Weights of a small GPT-style language model, trained from scratch on English Wikipedia.
Size: 16 layers, width 96, 3 heads of 32, MLP 256 SwiGLU, 4.92M parameters.
Architecture: rotary positions, capped logits.
Training: a variant of Adam for these matrices, 140M tokens.
Each number is 500 + 50 x the weight over its row's rms, rounded and kept within 0 to 999. Layers, rows and columns count from 0. Numbers have three digits each. The size before them is the row's rms in percent of the matrix's.

# layer 2 MLP down (transposed), 256x96, rms 0.171, rows 192-214, columns 0-95
092:562498506381473444513575486550474467544537579471502512498365510442449497472518551500527570546478519602496513441521507475515486461553504463495512520422411439424462469503504550519383435438491469511450521463505501412579523548495448517543579493573516549443553436482539528552452373454410514451
103:584495566519454485545558570537424573573483501545556449471549412546403426434541540443497482512553468473494476446508476494595530447362511409508559486487454493424499477504525486465595524491491456530505518502405416371403462465499501425405490547472477493539447496452512543497518495474499510530
105:513497512471485409457524446545541463495422498549491504596483514440476512543482421489480501533524496507527563479498576465438470426557480511472456531591658586429583447508506592548448501442529525535510384605514574562482519531472511526517582420524444541432552480520445537519502417502559550494
093:472520538460453551543486458530459451523549509477620590528458435523437473541524467587498484556491498436512499410444508403432515474528484426405521479481526424437523520579483448490501519553503527517528512566494412504601453495542491468477361535537439388503537513519452359550468504510548513509
077:568526565542511500585511613515599522453463468506509386523457489552509526549520489429458457502577575472470525497518476552538547477524512564543463581576474598472464493463555552494567523425614586508536545411505561455447479459410546509408522476490533544480580440496539514512504451575464556476
092:527435575560496532463483554581494541533492460514471496435500433349552479522405476487445463458549523472446517563419473528622502560516531534509464397500515503564448459433437499489541493476495437468456538384546517496452507492431576527510551483456533559454444576609505578439489492491425500501
100:437429523495591499484510588482503476466438483517511561488452553525537426499508387569473492517419542438602482490487448444468511532461472547449579513375536462497476425440479475574477562519499501523438623429495434476546479574511428490484482580467500430541520479470557499411495494408522585456
110:538490483559625485485545530500538538525534487515520566550358441552569565563498536523491413508541522568516523530600529590520583504474542589494510519483416581594490476535548490410517626519582513453555504491495504470494566515494541528527544495485564455446447584470549553456552483455473496536
095:471487422463566576434480401646483443425520529422386513434411497581485443405449480569534569456539517523523527506446534506448508484487475442528417463481579477490485539454591437504468509517498453533534537535517547598492479510438457535487450520501444504519439575489515504540405505444523551477
099:465388549556498657484461604506531535524507432495463546474532538512522535504551540481493488459556478482451507498419526486447482463430466532524403464462462509543571426535528552537531510457465528521444466477416518510424557510488524496476450525513357605518635478492528485421445558430470459498
089:517481444498593580536415493458441413506528572522484504575478608499463491476504506609546536472505476528588549453454535487543516467451499535585519446571453482506479505389489500512494465521455436550464620549592503425544437555589555483488539506555505499430493518496563492557577513449487598563
103:554470469488488499538458500471561466367468415462492556571458620435515542489477498509566486467470442489497455499512357475519450399555413519505562527551571496537526455564524524472478522485480441486465433508512514524406558575538460488540434438554543462512507418480564528492478484540404383462
102:389519512475448412532489462472528470509356482466391547419426427454512441542608422584478439464564530488525500533507502509589500483526568511476497533465447479462542587438528509545459432500478461438583508458464502446530450440511515446465570559493501475489468429441473525509473560512588481576
094:469565401424471389387520407519439458412415454491531541445520460490420479461531420588499519498439490591505504589568557517546520575529466535604487483482457512537475557565556438502460551496508447492497560507461488452572525537492438514432494491541496503460539466481523431550529484462557406481
098:597387480499475506523462527491545448504508508533444497469533496381537513564549520430575531414475434475462482503633467576539548419418530393539517600527441490458491488487530520497482459463479467588503532428547492502443501508436508482481572433482485516498430505540500608549393494454457447461
111:519505485493466476552553559498439518524415488422515495545575521514505486529556495479515547465563552538451443475591408517503552423478524472508466534545541535555446543525497555459643545419455557419411574515435550532475563490500523542484497496446430515479469628533427544445419513433428419464
105:513456498588478499474490499598601412409482471523487530475549463405487401523509531421543568573488488531547436556543456541612483530452416497516537553475491500516487446404478540462480412468448560473492474491413522476497641465454568448466531443524484454450428450566463521489482510475437481486
084:341547418444484545436428405606384472487530542451480496505525575535445512492487465656490556478487480487467498485472548420461453523454478458446461492467518443536556464497514482426483496511493443453434526573523470529602549486530412538572502555508515514510488528468442519463555467440482514564
098:518508457535453477520508465513570560456512529537569556463525453551504469368517530444478560499493472502407462543536474492437543519444486516455492472509526520484537530547506502483586419540448547533509490580363441490455438442588513509553515555453605477381410495509532481467406497627501577475
088:672503520516391456452588583499515540492408433535467445492458506476552486485552477514526425474503543441485530483434471522514479440535547560456547446512480512519418531513505544417481574438516544531474453467558502380455520617466562498545478446427505542550453543533485525461524475594512449448
095:508505604485462579594489550562482494500502415543545517452508424541530423499465618434543578440529536481506499501536498507478450489444523504552561592438560455487526519496517483556534485480464462562510442412377502527436408525460542511428490493485430525522511389453416516541424527505530482395
110:524551495496437474508557448471540439463446516438499489410567453575467469459450558477456503445448507517436534652602468492637542498502517441448492491512518494534467473455452559485522573489486589490486523520533576434519534508536469487498574461476573505565464578563448546505463418505392396498
102:486434467478520398443514452574554546460542496505514506489506432513547510440492454552534461543474474455589545462408523488454546527537421492369522614410480452591545480547559436555540476541404493496487531471501519598402574455457477535516497576463416499509568518443495544584485530483516541530
# layer 2 MLP gate, 256x96, rms 0.186, rows 193-215, columns 0-95
098:415517430493541515495499453516591589422455517500565516569525484506543514513564451468501458481414435462495519516483487475543496481510419497440502490553597367539502435477429463491447516514444499623435505463502444436399464527524468596507480448481542598483488445449607582513572453498546508507
104:487502393453534489598574450505578439455442586416614495554470430476528556536533464457512506447529509440508492497514450540527546392524426475530496523517555480530483514429505547478469463539454477531550419587507596498433470415489521574527530561488496513538461436542526578522498483456477352502
095:496485524572459444455506486468576501473544521462416486516502463513507483494419510551465523497569502495433489613532437534603507467475570547538531602532441546601386506464455533522461501442456498414502516542459541576381508450552517601491604458424527553531435488540541586503497533435531523495
083:493539510515529491452513506398533412556573492517528501595420501536530597528453547511446442496477527556435488545533523538499499509474496519544518575418526531478504476648598522560461591482517408485491479527619438520479581495438464554486444482393496583437461543519570556533504542514563511490
096:442455440408530505536529483537322577575509492448464496474454488517595500437526545517542436429560531468558498591432573530554509505452455485457521426555534537514547536606494500445457415515569514509557572533490498557464474518518513520602523511520550502510531584458457511403557499518539468540
099:530496454469439518476472478479450550560554465487547490472464504448419503426572630489464498427479441468489500500563486593563437574481534525507505537616623485433442527488435461442522433545468533538590519555409537489455442432450603481466440470437524499482488489532553452489502422504462421536
106:339502504526500490417549462474477472514442460449563537529530484413550531498488512504417564480459503421594418496424510502599473468442533507404561570513510473477395486477405433485529430479481517573445562438524491473484456456476460491524559453558505542468507503579472406452595494478513463498
097:459459542500522454474549539495528522467467493522532472616507539439450605608545432531526457509557538444477481559508471530494467453491557575518475405464433496551497425581397536510517553536519560483563470504387501528475570525494468510552500370482525483459500416403451578453555425486529443461
097:466515448441477484485476361579541449519485569488491467407486447521416442449508448484478448493458405349591505475488416481556586512479479505459556508546501557460512404456504456494497551458541473542540468528536484462484382476460544507446501566490543479400472455550568541519437472453512453457
090:475517530547514516501554496523531578485594483463483529545543468502449494522401424553455495494591451525428477518551464456404517564440521448477487529463494461479479506618472544550396561526550553497496474491511457594477617498437437437465436555417430542502558447416425476556449447581500529473
105:508400450457491520531540463461508471430493509465524564552461463481575592521488509492534514455465409474480458555417433499559542437489479490525621534590526437553556543425415575551499434422446446553462545471426485452476519532485471501578433586557543527585469427473468506512477530459432426452
103:444446517512476484458541460476514525434404430500502522474507503501508441521601448544495523502475517488528500527517476533628489448519571449546511504500523358526457389561408575552448491478540423510513450424415460468468486491480476482488553527413510387477473446483539558388507506476471463372
096:501421495517506474467559506504469535429479440551490443438501444516415353479507513535567524455466443485508429476502492475515565487575527417524499443385486508440463466526561475464512549519472436483468544346563513566499531483559548488483544580445509446512474422563541435550566614442474524471
101:535483524440550511450528578534485535461342498541549523457481464531491464456544530563537408444476524447629497497468356525548585462506505439545531524445569484527538468526534426390595537484476513537449552511537437478475396491528454502523519527577499518489539463475529487467508520437411566504
109:561490453553529476348503638457570572394445482500521496524523502444482561570551530514439484542487443489526490479460519513519505457512449389469507475466544448492542400473464457514402449475568547526509448438497379479395505550525516498536495531576511430520456488492507482472614457507535468509
103:526411462514561408566526452450523480594531484470478551467535521504527484591577502502525502492553485345475480452557484479440511498486506517442488586479467473477567413459476394472584521425533461501522445484485454495459465526481629525512499528454479421425562440512466505524393444489540486394
090:452489495417504526457518434516483556452532563492557438589534521513461524509538401549456408490454596484481396530494460559504531456543478508456506465498507537409505512554553533492520559552513496525503489572564422449469633490506469461454364476393433423525586559475569578514518494507522499531
096:405499511488466540435484542500530466464473433468550550605522433474548502510562491480568529554494498413554472533433544463515483531467552422507515589415545420485498405557481551578521419483414487520488525574485483629530429423467516537388519503528465492514476475524486399418520466467570519439
092:519542418485491508481526498518568467486577522474480447518473492449468565505448550662548431466491536526448513493409486480469404478540492592475533504554461444480478482491441583535511551515413555529500525527417493483557456532491609586555482570399456519553435483444471483495556408530606531450
103:495479467402570469586473452485573517442584536494519483502552481504464495383601462532477520490455520474495439507507539616467509509427538443419461535467481413427482444484542498568545505380399466523467531512552522542475498470493508440444384553476510437459477505551461511546415389502520536472
105:473508465408471366418528473520530544533549546493522494574559453413481545460493583500454448542538575516534440579458515622468495496468579507444560527528579462411477483467453477447535407474543587452495492456481543456471456486515647488520463530510488583454521514525506452461499562530544481436
101:443479513518440491502441482568416530594510537494527553395520470496522437448593576495538521562532369455493473546502457476493441546522538524522481538456477529461502521528458480379521454463588505592464411487388468490495472457555547573449528463520556449571485450511520518402499554466463409433
100:446492479478533485503569526436479455425501493474456520453498424459515566531470496530576417431481635463521458388491476525522529446519411496549516464476459544564531536410454573480510488471424427445505506490534508569486472458538463544451457487461392452579528436428501580495367432468573486478
# layer 2 MLP up, 256x96, rms 0.193, rows 193-214, columns 0-95
097:539450498466507478583479544564579525454538382523476591460532463563515477497494488430484581496491504541578499425530488583505576525398477573597551487576430438585492508458490442571477470502507416469493553476476520512473489467536464475467489598473434402565547581511470457504431412459548523509
101:440486542503434481632535421504443543554548550394533470470527547524516480517567608504558506461493548466449518414469468524524486489582544566489439516524409454529539633466465544561515513471475496498567557477601505444560436513397516537472489524494533423510527472519544521497479574441420487422
091:527552510575463481473505502575457541476519484552374448395500459550511445436484510467498514448562504553516507613566434559584519485491595596509460579530515500562427502497576514498514422546474437507449490529512578491442493483447481619500532452494649516546442518528522524504473528515438431492
076:456459484472512503469518534430489540451450445468458537392540468524517420538550512518470546472441488413502449379453399548434459501366510468429517503494595477485514506463435548415471404464519484501498459464479438468486492550473487472540529455532444499521523506573343492457579575468429518524
087:502488458483509457496413516558577492436428600551517474571496479446562514513508495470480466509495490507484488485460483512485534473453534430475450663500518516506414540371484668513491504469519412423457446503539551384447486477474583501457515509538552520449474589559568530538475521469500553469
099:518465473571497417537522412524588541499436554516569480537559489595540567499488413451404532592552518496442531566530491447530560531495497545504501424543439545454438494463547435458590493523467497513495477451488483567469473532530401567516585541452456511552446504632528479504577554488567547565
108:406540525468472376491526379495511549497520513555453504415423439595455451514457469458488444614515555507388563558527506562492414558537467522510449522550601504500520505510490510565552569483519477570491497535444542552465454503541491554469456522456433420502548549512529509482492584501573582544
096:451403548487430590465524498400478520497465563459562444567472510477441561579493446522548412456577492527507491526519515430429472528515490548497463471384414483479465452604472485519488488454532490463434435453560542521488534537540494422513521394490549439504514533505357499404531472563524475544
097:530491511506563518494546502508522513588447547447411500564438524492582449465576471413395637519558605557497547508555439539565545608516498466481492531444486481452521450541501568454483510549583447532457493457540547470475464524449537517504437447585500500517502485531493419508546621539451418490
089:483503561507383528419550449499626622450556413475564456541563514502548425545499499548481466560555484520479487496488471539439527629518480576465522543434559455521464427508490567531521518469452552512521453405527514579442519498475513477474459544387439511469526466426422492429536511538495462511
105:456483508501495465455578461512474527591524640504518487483482440492481455389461562446440538581552519514514552502525488468556475525406490536481486481405572493510509481575450401524560426546465490521477550525545569543505505525447474565428620473417498541515457525611525510507555464470497632499
106:555481470543494580573498476510529575530507365536450503476437464526489385478518525607471457509538468485450509541428400600553436427553528465565456558541507406469526514536515559490467480434542514533549496476461434465492498538483536459514415530489511441479485407449520546422460481541444551380
095:480524479507535537489515573382414546481519553479551469522406451494424418559488456503551444450510497532455526550449475447495494513529545493502489489418458478428539549511535452441505521492366399547465589612524414559472522535442573535427524532466498417538410500480507429487445553486448566474
090:524468450523497537504492449485473498529616503398460438550492484480462629536485535513497559465564484462406473460577558415421401457466481533424506483543433492516446456482491521600484428519464479584497447516478583584491598497430521465573486535446488469525455470419460520492489467583453457424
106:399428527433527477610574396483514417588532558480536417534511520466524494559568448478588574431502527446470535501483471504484511484550522485558513528596506413574423542568545552538547528467459512506439435482455509437582585428512436527547482473487493442518591456487484489472460436488558514493
107:493584568490499457412420480509559477449553524507473376529444513473451578347468500512465458487465502521465484494499558529506532456478500511491512442553487471544539607546516611582452365469556519509511465514492488453485571464555455463459469514437513547554437545486506573443547592516495467594
082:518539496475560547406467420563496460481413564475616475557474523520415543513494413465494393465491570510494482496503438559589517479523509639518538511555473592460481570491528477455543634559600555502505481565515446392519575495512500497513486491494489563554521473460546528480491535509511448543
101:529484495519503427588409462450389461492586498460516506418401527506520624516405511543574518475458600388544409442481504545543404561536524452529510512486454495503535425520449535551472488468461443571541517481480548484479535491495506465564534521555542450484545451492570516507396499481422457529
089:509577572485583529504381530511557442494519498381463471478516539501525573560522548455518525515417466534506493532560485492479567465487426430602566590431490448506431449459451484523560473512528455448448577507503471526516394451494509523459624447500535505434607489495477503559414535429492537480
095:460491581574529551415518456500497509555446555468509498492424542442524446535369505577423407520524515610494558446458443485466513482479506422614492473451536527501527518535550469523465513534535500363465419455484517473507537477462482438512599472528492576538496547417573437444549489541520489576
112:521447521586457511605504428543493517471436405536563479447473549514457498561465369548525537575457422554502547476430431456450503365570518506511561521555453479488528462584445496515445516405482526602425552453517467487507528476557488525448505548494585477501509467488488532517413435469467554463
105:455472516512471458457471592504499390464478438533501493549523519485432522656508563490509579501485470550471505522428532523424495489506529541527534420581583443418530482442493539566347535491503569504516413512463549492555588472466509440564568542483471541466479474495540436602494475418510490529